Each number is 500 + 50 x the weight over its row's rms, rounded and kept within 0 to 999. Layers, rows and columns count from 0. Numbers have three digits each. The size before them is the row's rms in percent of the matrix's.

# layer 19 MLP gate, 896x448, rms 0.183, rows 222-293, columns 64-127
097:552458550464447478428490409489432449578504476534523561533505528481509516483513438550543437544573542453506497538445456474550510520491510490535507430475531535430446505427604460449456550565555406
100:494443457503481387489513457629487527468474498480459522436484599489595504534490455566527498511532405539519519482509553563521427514470498531530487412454513514524582446450623493554415541544524609
099:518533473454555555437541543527633526476553439507486436484572470478446444502494467411515484504482473502430496578455470547476498533487509507478435517528539546475559535416603498557494529558583457
102:458405489463500505544583465478437682576434457555524461555456513442475484470474566555541473496585489458439488467532506442478468456547489483496482496555530469403435416574576532460575532468547527
100:528521379544418531413560513446456360401535366492643459482476520399477451519562522525535518430518475572454487562432481539494462455482437517435451509441451459505568498494446596457523546487456483
095:519507488578514505611514568462419522481471515427452492541549478548545447476452495538472512544546518542482497558552560518519493548449512526472436439600533528481457532435547511438524632414510521
100:473543550526532493399449460483463530528535445493495506567516556470531438554556569422482383443535451468560441506523529492496470486547422450465467481408537555430504537386448474512475546468466554
101:496461412520512561429507434526427442511513545492467491485514490526474420536488516532445376498475535481512488454557472563498519533485510561579523514544542526523581494446491510476550381533528475
099:524485468579462509544557570532431518456548466519537533500464528439502537482507439491454474482552589404529493490502579541432553467478512536449490455531587495527448468483400505470549531510554427
094:531541431458501517620579472412495584541539502464457573517491492468440569513586458521508538478462472454546524514568493526485458483524507459447501477516454430531517446512556516482410523495435536
105:507467512507462452459404507503497437493502493461458518559481424515481442520449458499477488480442479476469421494485438455486579430412578491527498550490520509491449444560453475496530472542533387
098:440473513514498486491460480445412476456424660476527536485558544513499548508482503482411520665448539432385474407573470603504514487533457555516539501527515491494419506519494486482518547481534486
102:525431402483428504489519549410477412494545518516536508561478450463416549466403457508536515517509623462487461453530454566507559487512501479446512513514439535499554456489552651493510564510446576
098:480488467476413516469466518526511565437498516519466510425569536554512471549445483516525502465578477504433529492461575477495512505542495468512431460501648605569504542377497548464519452456476437
092:424509497560461478551430467515427556554510462589453527465575552533550424439483456643471481418521570546442515487519527470623459557465526448490529551538554471559412395526537465575500581483462539
100:509366544598439471530535633432567500509425513440545482443502489464465428499505456509519512356475523466453525421611566427459430520568413466519443571430509547481434510420560561494551583442480433
098:501524458612457542536598494579399517520531480462597436481521478539498492446511490507529550463498509487517429449438475553428375493349454527503463479579510571437444557480545486371509442465546412
093:583524572516512535459531451490513411432502465550418579469493472546491481508479496420568584586579512476548532476440525420524495460428483496572513501427456577539634484473490522537460531433527466
101:500647543544493420485469517453470471516472419473529530488462531457455514475530549579538607519490584494543408545459548525502398484529521570548471574480454524529486452547520468511528475423455504
095:464474441485572537486518580498474458437467478504577515541488541444471511528454444511548433387502460399436399509611479500553433395515471536467532435455466443558483535431497408480456522459610544
102:472550471618540503509508566542584505532468473539443452535553503506508461447510482533475541503472504515526536511450599485652546453557417521483547454507478498464527547573478504537401474551534471
099:538465508580622587500486562503545508457494535489495563534540497435474475527465528472513523535605457454541515456460545525542351438465498555523500550400430493447476425507443497543495574554491526
092:544465518504404466494460477489492494676560499448460547494572488566416474566547515376493486470494489522458520506508410541444432559518478481505472512535505396567493510492547482491443508412494543
100:467488540583513415487455573472448477543498530482466484555576559485469500469486466520460491491507420495469542427531528506498538472599495573524544486512582620518515448499521476590552510458459498
102:423502476493453492681523498465463461507469561403450512497452511462442570556468392497485564413525498575503459423448422507429530531457523440426497530498548539433597488473521451468560497475442524
100:430365439458563525525553524489548455526471577408462522542488507543562536602497449451517419495508515485466432540540494434527497517483441424525433528541540545442477523428486462535516475450477474
097:486507572515409514506531489510506585416697485425582423476505572494569456463548505557523417487585464512517542405582522565522475540479514493585505550476455459556513481502389435593538504541451447
099:531419436448503479455430473550478540490499631481478423503430561574503510518477558534518483594587499515503512491485463546369609469490470517496455503585511453487406473448528513496517523532618539
099:371459426524533538481533416442479537485449471475467458487464415494533473490560514554505461582528512536397542592532470558508476537541492409514466516508460502425483594406419505459556435414452532
102:468483451477437393493462502459509554479450489466410484468469433445519510556550532545532423500515492474494452566506455523540539562473533464494505514445530562533496463537396546513552481506469519
107:551466514529458588512445462438542595542498487493391517537516350496497465463492511407514495563517424553496611401536438537520467429532410543528471478466542404485478518606492425457463506478457525
098:545401443440482556536493535525456473431431572568571463485527467407487492519501582548466446517461481390489459498536484531544521423501451506554518508453598409499553530553600500485527501447544377
101:499492526529507528506515547460467496522543553510533478532414452532516484473494493549480464512546505527489457525430596450473422487579506437452517550595476547556517399484513569440540520491503368
103:547589468506564464542475518474633476505503494604430609442497539485586549455483618520519457425555469492493485498390458523341427540473477570455501465595385487435475558472456586507553487574463505
099:490453535582385533529501547465543507448516542436677439550469468484553484509497421467489502520516452470487447531437421459493485552575528479418436509561519450539492527488546443446486402446512503
103:571417483553426563389400457435512567500466394452506569481536485609436424446481478496570452475511586503470414527524512515489389561498536526443510567486538373525541546533457482511501458435557479
100:442440565489481623451479446467531439480443479568499523521469514511594484476622495492536428587549433410453465450461475565508530529498421446507537532498549485530515548484462591469428513492465484
101:436432542574559497435551425551444489522509508489473450417479569526461581536515458520574491529558479494553527535506583476599516462568564495491477541472580551497493554507522542456418471516555478
102:587509441500490526481426466503498523625413452563523423507421484493495551603425529530506434535584510455473515451506480441502544461537572505469478451529499484507500609493402489558458570488571474
100:545555506478412543430576501491486508522479593546472410485503358482471448529531448481543495454516457462542516549549543549510470462508474534550494592563561545556607541371484445482551530548442521
099:531387517472564468550449606494472464434535451497475520489599442512577566575459554519421420499498512557475429426490555467399474515463502510558578532641421516494482579424604523506504544534523576
100:510514546490539603545511552490474576399477471535481540514487500539509416489508481368509485444548639466512494527512414532482499428502498611438427614567586476500482516533574513494520500488475506
099:455531393485442580552507484484493495537521425479462584512494555455490434556512530427439529551544394456462430540567539560534537493463593586500398619454485535470472413501603561428513551527463415
099:502422470502537518451555504489401504638499482427474443466499432523539470393572581430602381463503538538597452498506453476462513545376561431539505417483500532504474486458468533583539580483449477
095:418483441529552542446513462464496559542560549529528483488498521512454553483540615548522480518629581509487529540413488553443473507497491451404596471527470495433524546484394518495436477605519503
099:511460504486479568407471553474496560448403619396572535622540460510479442442497566513483505380540543536520529489517464492477444504434448513522614492508488558456532522535444429467508481395518446
101:468471649560579598572522532544534439521541546473544483558518538399456556501500577367487534490552521516435521471507505493498461620456497491566516533449500540544435421522584543488483467524444545
099:545514540548498458504479591472411492504533532472531566508528416579404416557477448491527434511527567518472579515561579415483459497438569483489486512594461513468507567525487466467447515501468490
100:526440434496463492537571566482518486553556492480454515580483531410545537471534533562509511609370485445458554446488498486567550450435581458504443601563508518462483383508615512439579534457475412
098:464569477541431430540411546474425512520491546526478467476453461480520415516527485526456456542550501488571505473538541485548530526401457396426467508429498518555511506452408431483434544473412414
101:552457412612566593415454500461476548557492522517490553445511513425513479538488464488462568516487401595549502521460468466531607477503544496593450452513613514419490576384505516560476535507458581
099:530487437430445489586550574495509512381491505478508439524523479446601517582548505589507483409431399494504418474418502487473515554403528510478495462392577469604563556499509543488509518545580422
097:460424478462440472468461448485574548461456489510429527567494459457542480432422524470513459521490475502597446553447447530531498515467468477425463473465531390498530536509564477513499545585524462
093:513533464496506525509475500496476443499585471530527577553472493512493475507565550554469475487469529548582544442430445532513486531585451427412476501487513560443513498531451465439396518422484517
099:447433491476500589422501478453483480550425449473468451467443547492459476454610551465551514425496440479525528456492533538572481487482582504486541508463625478502465479523546547428518519540518504
103:559455488546574569505455491410549507436398478470493523495551485514543481542513505481530440466509469469475419488456506443463501531457467528560575407480528421462464504491456546431542518480469441
098:492501488448520545454577462532478425552554484482429449503585476527424478537462511488507424510580456542514447426544570449519489522493474458457459420553466557500512478545581476471502508503417539
099:503488447493508579428486445524597512443603503517494505529525443448487491515487591509474529408465451559457470518428438421527438507442455474478591486540454447407533452482447502446509467471453416
101:437485405480506523546603539461562497495458485450428420551520541482413510516372520555507512513527534506497455425471567490451645537454503475522476591552433466514571511416486445535581485539483451
102:502614572485506542521522496587542482454519521528476530491478506507530434515575507480450456485489521539518494588545474456516427374541556459433607468563580571500501478414612475341485540490513497
101:478545474556522466465472515425521409577420466490486492524463426513535458464568569443585488401548599511488504500460613557457522533517490533541489513569474527493446521513545515508487442461479540
099:478569451573538553456514449542531490463508473539548410580581505475532442564536426428525331534508507431525468484567510517503478409406471598412553540554547499457437462491454568530453464462421441
097:458464505431426605520492578523472543529558515521487575521512516401587489518477433395481451454452525465429539521450501481517443586510560490509524534494505532520458442527608454588601489520509523
100:490570455337492432538478590472449518538599435373626493528557486603508503524404513493507420518583490473524411550496532448499486479505563394387470518516533515447407569547476478530536460459537495
100:614545509477502495447481561431489514537451479456532503478482451440532453531483431523481533502540449464503537546524499464502525525424523607557391589529424437560500444535365518451479512469389556
101:532390516498564481603523545423521553520447577552545504549467526581534495447617476526464542512507564454472532506458473508472491508461478534549526521549477509429465530494529429532545461462525563
096:521532602459451518491463557457492532511481516495515620491569462461450589534496535461506438444441469544409443453521559468451483521524544549390537470458598499497465404542496458411516526527432534
103:445520504539450457457459463552553518470468458462506515562570523479515484543497558387482453490525522483485376538561460513514467533559418486585501459422476530514438612512629555504513471456445523
102:492460460526548502508564505417531455586558423531477357502417503493528584455450466548493453551547408521464395523457506541467462476421480508513552480537513509608592487520436502508545597527458454
097:407500499547420418576587578468521504559474497501521459546519479482443406465487437455534392502495546534474525438558538501526462554517607457511475532408471564593566485447440490496537420473505499
098:551521523489443498488536563446445427480505484553509438478456405514483502507513491560487486537642519443521510477573412490441618462581485499487444477645460488519482504565532462480469428514521510
098:490430517513468490459561496417561453500530488494472524547528537451478385447543558464522488562523459497431449448495607578539438611494498472528450437576419459493461465523478542511498690491484424
# layer 19 MLP up, 896x448, rms 0.19, rows 222-292, columns 64-127
097:453504456482725467461446566530416579492465561521458502511456477530471500431417401547523500541479454446420525552520466450526454566550558468415554602527555410512543507467510501530518526487412493
096:449591427488495531525483509464527527600504462436433580487520520460531544476433399469561432586591588533451567481420595496543463530504494402454561610544587565493486460534544512584486515540454516
097:484491533496479444454465456427442478494479566453443486491480569558490491490459542565520488519471430475417522501499364533480553452551471510498571422553594487452497443521610450539506473453457506
104:519501414433492512544552506523452573499570456490504487560513496394458553557537407490445517494500474474493478494577472610529486469485589558526521446500565514395506550472477535526434434555616519
100:502529467522430533508583496483511490451502484483652545477444574527436503411358452532499491343516483536516523548392499502504511564486478550421562453516482496387479528454489510469471563600498353
095:466517485507462555517472414481494449466466522475514523483491400418539473437570458463610432508443372531538525479429542533489535511497451530451493423445467489557487421510546414552518433571473512
099:515460457544472466442518496528458543551497504508491495373465544556565456394490552537532412437460500475557465497515413433479531443559511414592641520473510429532498569469479432538518520567505481
101:466464482353589546467501562520522586545445469443450452548485441518467514576507499507538486596540524487478548543479428512586624557480574487510454464534470486513545506457529431514394474470443562
098:521456477431516438488479416407522518481533530637404475487482479606571510404464597452613519544507524489515521547488538576506412498463480488503525521501556593563480440528568484541563429405531437
098:486466508510441602560391583563563439484398501499425510492456498503502499522533524561521518545458414443495509579581527483436528536506582429471550556524493446506459524503511465578458512475513543
105:578417501491427473503538508427508523447572485427526560524461613475556563468443398490581461595474503551542562491429519540493453468408590520538517509522447491534414560555478475460490457460522562
097:582470513495501454533443549563511457499575540588467527577607507553549502507559547473455445464501505593506486576564472459427551524506506550501545452547536369496525639423581506475494501528527516
102:465539472545487503526396497571593565490467449571512530483535496576478510487507497539515565500500534542411532379462515454484406558484419466479515486470554572519479502482538503459500534519533555
097:480540580414557628581508500522483524467494545589487443544364431535440569483525567526492556574467440455451494560581515453417523462490548520499484519538500484510528615584484528535501510520481494
092:506487476538445524503462425518538433577576553489533363484496493503436484533459465461554524388537488488622552426474531573420496475566552512402533467542526492650431411497513519516511432397510553
109:584498464417491516502454567479572553448458439494457521489534533558417468582486430570607570533406524528436593413498503437588413545540500568481534528553507464389410486489532493528586513426503511
101:548533397487385504503455436571439448441494426498527504534447416467496452497509544532525495519553510515536503562487434551551416540508418417522434552447593530574499493553461521517550442499438512
096:477440591530597539445445489509505496519447479558490544491563538573514552446508519500496458638475535402522584515496505469465504498525425461516382545463530541376541565502521522504491452489427476
102:458530502568581457559475428534531535485509431544477483469508430531457471537517532542530384452580448436429480556497497572533441502447480522544417596412514532499520506509477509534547616523531493
095:541424479515487407527454518495600538491464493497522433356484508467449575390427541453486519448502423492454684507505519527428493554490468568484421538434480531391453463464447481507433502550482428
098:499467544441431497518511515507511548554617490450589526466526402531554471548422523421493470425498336487515617400579537435507476522448447486490463427585453529502463488470427484391528544549522446
100:576437476522482526509479497509568391455505513463509442464473503463491523444648604525565517395503565522400459549499433453507417549516467494507506492450534565494489533497501478392480417536546528
090:459438481460501571523540475433388531483469610569525417532498543495476495453432532586475553447531548412515547432487527439459563528504475512522567534433500518466445456443441537488505414523520554
097:583468465474486564391422530495473535540457544449588527498485510492458513483502512431531459477466497496418472537503499480530523504513508582575534531517547606507486566578412547448443510592563461
103:515552511347544450502599491496528516420548520572517463501521465419429477556482553573461391433529543574498559523614509448475512483581523586444416577525524577479484471527452444473611438529499546
100:566498553482467412545322521458512543481479426517523531557477441484489461363474537487489470618536517438522437529544457505445494475526499534442579548464495422492572527496466521506479590528560435
095:487486512462575608620526519455564500549557522495505504351520595452461525458532473551556476452500421539437578451510427438479469536466408493464477541495439553546477499502491552563496510557558472
099:529535554496432522494544515504393467513447480450485511504555535507449603545431543458531515468525379441463467577561386583507533472529497630525487442512484520502482411548508416490567444442529485
097:540446457455497422505488508521523439483454462521548541506522511574504480481520542586484521475506574475479544539541514573473487494496540563577574510407508530526446548572566390502389462539435423
099:514509402576442454542527556424557459474441607439390500501429510535430496544525498483488464562582477488501563577568523421522433580450503436466486536547475540539473437443471504451490515481545450
104:464569518482460530511530537467384495488493435492476500506506484436475496430533512473495510460550520498498529492482488464525470495537514406623417484534464425372553428430510446470526473454472525
093:507509445517505486559429421486511516476552551447553528472423493444437468500491550453435533405506548520509466436498548482452543547513575503529553520511553580487467449465482535502390525600468408
102:544567475562498444498491475422496564442477467518572493489527548510586438518567523551452596519383445523485559477531495439626532536445555491676434526544555411438536390437461549545518470430509544
099:440460474468448459391565512433555572413503476513556482533470460517492521505483537543520453521535534450524475511513447481554395518512557450484462490595502480556548501513462470452506541424485466
096:567513469494515455506499449415417490529527507526469561392487489496458534508532515489572466618479524505538507595562545503441584474450524517411460456552395430437498427484545538493445470555466508
103:564349482512526601467482578388446515474468570455477485438534458472473494513399414530450530449533460512510501508510525471477497449507503547433454569508506491465544441454492465477550504519473514
102:467411534480521519533424526492455460486584518498534571574501540526456514591549503464531422483574538410428495438471476539392518507570422460505582402591429512557502456566516580584461490498465529
096:516494566477489502539483559521514527531553452468529556509565459525494561528550478475519476553474489491514498500574523524586537441472527475419546493489486523472581486571421580449576508526496495
103:582469481484533515534422550524522506593590575519456490559537439445401480443491487475408561529500539510435517549470530504529448497563503434535489447505482518458463567428557488472463517440559484
105:516533542424458483528581539531463455559526495498464456467505548500527601502481478484631545504520495527487523468574460506524533504564523492458529521521494563568549492538560512449406561468574523
100:537432520545485542465465493492605482542491538498384485511433493554481528508511397507503516519422575581526506465513495475504577508622558468432537535432498586536495443463432431503465528483511508
101:499507357551483473517576452533535515463457523580522524405419554417533466430516462537585558472487470514547504493541430513521445422509522409508523492503575485527500460484520415428568519403566483
095:482493581576485435539463493509450525543495522599550510565444425439465522504507641490562548447513557592581553470393506502514510449536500434406472590525536528472545500501434462511454507411407488
102:526549489531500517529529485506483538442478498537520443422456480397486545514560469455473529491501505473539543353529458571453513514486363501510447478540509427535488601408516472481537433425487419
099:465521484592512532438435503513501498546502570424569554551513532560437528495488535506552504530464592439558485453470561419456520520553552434505534451534505473416462554483486390444460463552553480
100:479613447423484550458531443467515562525471505525445502477718471442471538508447533565510447451548587466416440486467450550557422553432461520523449506484398540408501428480539518510459515487468497
102:530554462476474475530579434537444529464446488536431501508425522591531494431456500450582544418538506518498483508467592526470497530451503543477519564432434456473494571490525572489557520494473422
093:471488528551590580513532558519516397532512524457589584565474485532503553573467530513501507569439524478510421478513476488569512547355467522494496398494531467516479507416437525511417526518572584
100:459491439540543547513572509541506476438454497500488460364592416499480612489488520472455490431511518463445475399450447492508485396546509537464529513521535531473488477596562521460546486523559602
099:540427392518533619470495435506512535493534490468541500495524577538496468582510529426426547513555561436402428444561506452424462542512474522431434498444575533583465354591568614486484520580529519
099:461573542489513537552531461450467503405559489516450486430491522460540524521473532436561433558474424553546477539540455565586506426500452564419502470557532541495504534481451434501414543515457501
098:470596503496512519517459388560416542501509562450552483504413506485539582506580558528553418493538513420536445537509568493458499512530492467477431563692518460554498418448555551489592615523498566
099:513489564523483589449460538524495544545479513458460468513560459489411461492437494465513580433465538446487603506421492515449546546569507438490540459519475471501473414540460534520494479447493535
087:545560560515494546507513546536492554499493520565472503505424494464424492491505535478440508502473476546480528458445562474496472515458479484546445499423501465479492517463520447494525503479529469
097:448515546519446514520586414528452563546476417547480490476517558497591492583545544495565559480467519501527526464532446388555595506563493518519523483526504524515540472474472460424440486430469462
098:540554598466501459444527503528435426550558483430488520506426507461508457543463521403473507504415484439517503520519473522507450476488534623538513588394491500498474486436620467550472498551547503
095:471460487427505491449466525512452579519524527568495527439445542500413457521472398509522533506494531510495534529575459462489489452514466513536526332559528422507500487562517399517414502514518522
096:464498619449525531521492423482505567519574480439476502435557449561489541455510502492529559412485480535508481591500491464527533505521420459410521464503472539476426436494485545519437516467536476
097:435489510427573554505525539519457584462535531483477449547484544427522515493558565492534495479564449601429457480580487503544599490536513490469448537506469546475432514521416502535550531451466459
100:589504494505471587483483503536491490447577507477444551515524440555537522447483489563541534516602475528597564593538511578612509502560480460525434478535391484493488513604491397542504563445450534
102:534551578525587477422466429557493462550534503452476566566495523527543447492553464482510604442508455570477483444525510530531448502475519483556487459434430444481543504564507521455444436489528512
096:512465508483451503505463603527495532466556507534508559487466499404526584407482612353489567557425524480482506513539541464463486524510509488551512574532467487473459453458574459431586466507486409
096:527578563388550439430517476423512485472457542544593496546563374462528472497461587446407547488471500432487528565508406431513486484456463519555536500473493436511549543499515487472521566477554612
099:575525437517608612458557513466537514562501514484409501533460507450485502506461507592488432512481533523544525579469538530416520477474541590541437483464491485534509515544433435519527564458536478
100:543487579499440586562531528466495520549484474563418482485437389469497531457539537452467483494447506519478395486582475536481484497500541526574456491542506511499512595572476426496600504372444464
102:381508562434476471436441514465381430546470529543448448503457427402479466428498451583520489575430533463523488486505512599463419402374508512525475418486498544499526501477584458540457511553498491
098:602502525452482558563411413407397472519467493427504526495515540471419535490495523481552488507563476505443553486500524432517587514466564565480533491541596439511522480468456515484550483556485504
101:501519467518502525523450589474511545483519509553503564459471472486504455518520513397407495405483469455502407404416593541480565536540559581494523441478550530477480492470487537433442604507526500
106:494557522490496457489460438472515504471496512536521608478497484482443429535495512462547503503482498550572511514505488539570595436568463519451449474444480438499517502499520471489519507490541647
096:534340485431505471468482531464540513511591532494400474457404559559501504495513497478490535505529506527450492404464443497513551459397519541510480462498449554517420477548542398488554605487411536
095:475542583461457494474578450484509454390482518398524573531488543473476409542425600462504421435491583496470464475457481586551451538411473492546512469528556503490554555478450487586502569463476489
# layer 19 MLP down (transposed), 896x448, rms 1.37, rows 222-292, columns 64-127
098:509502557487547560477490466484472507553458521485509515534453478459395498493463489445456438437546599358498544546577435598555453573522421406485485559518531495510534487446474587430520546567451503
101:512447581521457490484474534510569514460507509515535466403577402420515531535481486511570582465489480493505503588559476422494512468484542438576544473448524521465536493549507482476499596522516488
101:528439546440579482502487500453477555491535487491502531549469475417490523516521534391548501437564561467511491479536607542489522484554515457501592545450538472386542478471482512562531507573480494
100:568460483489427522509463450432412542513530470466602486556437497450501472510471521479600533504470586476466462577494441519456501557530491479456466509552558533426478384501432424481481550493331453
096:518534540583464440528565507537525484506506455598542587594463540545465377547509373445543565476582483492557483529550454538463560458492458498484495478485467402552544453486472491519432553479490447
094:460405527504558467425531427459427549473486518499547544473656491597474473463532450520445471478441481495490521570451418466466504435432488461457567553516591471494586616515474508547447530522526491
098:475630472491456500399468424643435488479577540493519466527522518555488516470469564416496488415504541485422460573558494512527514523558460554509390603440485470510537527442461410542425477612514519
100:556537498495460537490565524563552433528518504557493511538515539501575478508448521519564539509477416455451432524519548500473563542463508476496556486487534511440502498577492473501435548475478590
099:408568502398563516400573541483464483527472456470502469488556480405472555535488548457527512547514532490536538456458499437509501452477535489360478487443435485482522458519431495507558613473559496
093:555496533514531518504484494412396533473461634492406513507462459583487543407512571513513463324454431462524549507431478565546431481512521435428450478442524473502500497449536567527446542520434507
107:477472508481375480476429539559553417479557531534498473489470410524549515599527466498456489461527435512466449483512413486483513333467521596471499470513477492454494540546419405435516520566473430
098:500599504454389407512509455501414458493573433502523497508529451448410467499467553554501526495512431555489500486461566395516515541534486483554511525531463468506527471428527476449565540546625546
098:618519501539403564491561502447556531579505474657565497466521451459485453477508520439430493586501502491481428509501491441530472493373548467530446405489543499541469519466486519560452463525471538
099:500513500536467499465536588483512442485527389505473560394548503498452517518459478430470473637471546474527495470514463503502503491408472413474492593541488530469526597436499499453486502489489538
094:535603445549477469410613520437492369531490503498450551511470354465449408526485507547477485510534527388630449551477481492414579590526543551574510577507556510578403489452464525421503557478503510
102:388568448485506465514547532526571598496410499524450451442491492500604523553456518436476546449499503510440484554543603375522447615488593433571466511484373411487487651463453455551550474443461451
097:483544496473492503432506520554472493470509536568486621475577460574538502420477444505448516467475542561501504445493490543522470467419527539514515415520450522544476557473591572435522479554626520
097:507469483482493559493601429542444482526513511496485578452424386478539567527533501465447456508504667500535451499443489491453525584547451479465534467567488489509521512538406572533424533515557489
103:493463575472519545462476503552452489562496509568593502477473561482417501443405595552424621434468517477441493545501481460562526524488484613492500449482482513525565412487553508431448520550472541
095:541518536528454538413538515576536528530470527457459420538616503509491477490453496557494409449466627544549438566603551516492584503471493652465480449478529433493588483514536537475441505539439475
104:479539437479424460497527453533463593456526595531515526439546517543483520531554514543473550525609483511528563547502475444528565472548460520536505466459516503355410550498575503619531529484619517
099:467363525533472520489536427551459516447625462539495459452423405403408432449527532545506428433532544443512479464509466548551522470482567506483582413444543469551465368427460485492472528516553567
092:452480488453498490518424610434400501495508466561496511554488442547576558580474483485451459578517498509505530529470530517493458446520560355564496573446508467406440529557433442506475470470410522
098:485544465400579478556554546446427511464588572491514569464482468470542427442545515500521502432453449560469539574530427549452569581594527504563532441531505566489474506443471463408510508492603477
102:423531557484484491595448463476521526482560482500549497530518549542437510495513484561578488495480470419566493427508540593513543543489457508615493548410541469546520466438574389423429541451635442
103:423443507488448468493573540485506568475488504540418552476468537547573580530533540553492534553479554472499442493488454450482483489552484558555456478545398587538503522490508514508517496464478521
096:430536463536444518539480542496501607604485481512498504471527413433532458501428477454399478488622550439418509584563525522422553400489469501461564414595518536510536566473469521442518480527428586
100:500520526422503429543510486450517488593571459437475530463458443461511598472521484526485508483474543506526520512493478469508508478430550529419554515495559498480523485446582474554485500510567523
095:588546494501510547453601533463422489563500495547488498559509462528474575582519450438419572612524400508519558423579571482454377536477557479484478479551337552431596449491456555525578496417461501
099:527442529576376493440587502529544447436519547492576496556460436436600590455513521518480514468533539391510535446453467532525541568452577516529463450513445574475507458425493511505480448343474481
104:433518524443525578488530442492517496596550539527505488502536478539528492461476468419499461532459421509409597517494465445490513519512536541475516497508477491441498531487435428517583451453476451
098:582438506510412403509549507399460444432533501442471533450427427476490520511412612422464532467591534453538494538545533468560487450515397540537408515495552452495429537581510489477491481462509555
100:473447389564524361447605434528536531458485558478488555560464477510489523505513451437453450587552591486503385598570561574506479454485540449513479540463488456528477473501502434518499508528486446
099:495518419436517459491553539483470549448415472482474474602592530384492546421571542508517515534577533549519540449516540456468466535451639557468480480490425495566448382500457538448643375533443495
099:525542443498534491531454415540425404394476470482470494459551508509567498467429483503589549514444502464503525421510487534576529461548448549469487552503497465501575460497508592395524459489501550
100:535559510404474562481506468518462458494530460504582563519538549487480508477553587409502548572430521571573404587522595431515483437491489385423469625449612438443518538543546569459479579513594533
099:514460555509521502565568486506442476457411518519439521438508434460420489399466560431487430499401451546474550516557468472403447462502581573473446495475500420476489533491472461504492525546477537
101:494604435474512462529450470478514538555521568462493562459568504547597534475482463528493451396426439473511525508555539444540531504442486473546478474490461506528497458592527509564587460569488559
097:504476507461404598567449502503496606506493448489569537393425487479478515436554461512477438438520568518588511512404373418505455508505594545427424575503518517514431503397495523565540550528426540
104:430435492578563462467483554450527544542419455463540479453500596543524506496488587472399525508572577432380441590474535540500542516505449486484517481454565497492473373549540594440500413553482405
101:465535514496497433448581482474600525410496469446446530602484510445542538524461517473421523426547503381477470455461418553501551555538527538543541454495486507477505493513545469536451595497483544
099:477543454526534404493616506520467453434523519519421493560462574471570519539477467506445570591522465534501531413491534444527463495489521395496529491560565593419482460401488463554552540573472484
098:490580444444447489562517529467620499482570433580544481429480482482522472475518448435486482548474476484469497463517535494495503563549501454549449503503466364554552578520458590509504518441527410
100:491534492440498506489511493610586471459413548487553436456549504547471528481461588577505431455563571470460455495490492516432485425538600535525465506414496495464550586445484524534492579561546483
100:577513562535564491492618497503555538478503451492489463507524452533473530478484587564465476478528436538542552503477517481490408415472462585373544485442524529539553556404441404460568473506533525
100:561470502513553527499494506454458498463605509575540402457499522450466496503563437512504531552458541448453515509480450518521483539479499447547567612517569488452472504434549428460445459450503529
100:528460489500436550555486508569425460483455447540446457513467563517499495518469435531598498534471558442572535521460519550408530459462585558347520417544499528590492583510598579597482546469409450
094:471491500512473394523480494612552401520531491469527567526570538594514537514516495559501476469549533476482516618520453540515527521541481528528479495470422493523564589573447445528476429469472463
097:524467506513511478592503519495514480589497456481499538612517498538508508486481534471575538604509528503489436565496451542527524484551445546512510431430478577449478439464476585452506582549420502
100:497455472517559540523382453425475491548468580500523522477509459506484550584506514527431540453576507533499517430447451502527470593499442460476546535489521478420505515508526614533499525440464572
101:505546518575465437420554480418563475478507446405500444380500507488481539502545463545497595477522410561530558496395447495543573552548501554492515479490509408514551494554497478554539484467472608
100:537501456452485592493449421504444449482458465558523436483455593553475415540420386572499587480490526479524506554496443532487469518519493617502474483509456543575485498552453532492515507489503522
095:536541416613423491513478482479410598515427490567509513559506529537448428517555512441555527571469503504447451509612484515530491547521596572519435466589511536572434449439445455578482519490444454
091:517506434518572541449535461529545557476506530463464448529496499494515522492476440486509474452526445497449543463458568488551530557421506504434514576522527525496455522503432480513470548533501407
101:553491553531512516457484461413500463529566429479472476524495528575482499499482547564577526474488544523469542509612436451482422551537483491442515521537492494539539532539523525549529523489538499
098:563604527545540549483511484518492478514512550489424473532488419538610536522514500525497494506522552459468537503565511563455507432526507555481504510501542524455517587554480420458505554565480542
098:470591539449446508538562538473427490523538545472462504609450479508520383442491465411524420540523449377516540459535467503478531512483559504526531595427444649458509551485464461495473495528487511
095:525426518593487482461516569494453505505505494509489397574531590477448530511556493514471511501558474500563597460493426456403506496462406615521459562510514524529517430452468483506572524503542516
102:481492414431525523570483456541451455481496423510431527497432484513498555444532475472393525592498588619592549478459489476510576454431448489641552458446592427517498539414449432484438458458452525
100:449590530489456461445523534485500427621488447564517511548563525490474638447460581499499470543409520482531512462534580465554507503489445555523547462534404620493453460479452541471595475494519432
102:519482495471468469576482494455415491509514447507501492477431463460453493475506468537547560466466464469468586438521480581535477487355524523514503494535474439528546517476462610569627543482508525
099:534434529490542517569426511461512435495468435594520515520571446541573591467586487526602554427540440591533466515510473431440454468548527559472411425446379428466464530561422488522519519437567504
099:441499413546528507502536596469531496554417436479456475508510397505392463533538463543496490531387447613490465499472542626545473523454483476482460550576519473485535534454521480481493523492461487
102:516491582558543514422493574489449453425617433568545524532542526555507460554464515486459532488468493471546457483478495451489482471611452557435490599497589515599527533462508488498455479568484469
100:527462486546443552530475504589504428478480608538495484451496557588436579528507495452538596487542436508467588495491570509399521494549530479571497506481464564450444464500479506510545476523508424
102:478608470511458444491476518522412469578504494449551612443424404561471518462501512512421420604554410557563465563528469491482472569561475554502464474528565513482457481546650458466570508506531509
102:463445542510525445545540498402408447566599392518547421477527431520524495467575555491462447445431555448534447491580527543596385529501476453547503515464504544514480582486548541493536463360447475
103:462566596494423585452434436457514396387520574433443358385467487489492581502548505458496475400492504482529488463519510554478527625502558514471634595400468559544432442517548518497554424482477510
105:572514537534454437486465482468547519521390508532541525425477459465574400518661503461506479465437409475499536473498657536528535478558528409481439577534501518497595469475489501443531515531495513
098:536492377482449451527534573527475532499469496470514559468407460542480447493495465508420559473567508425517492428495558474589502558512506517474563569411599595465521496593517471533510476558445498
093:458472451520575521502508544542599494509505412432539485609478550469588560502458440566549548550566392537500506495492552467453437539519480455526586554431492549468438500515513497568471471619506511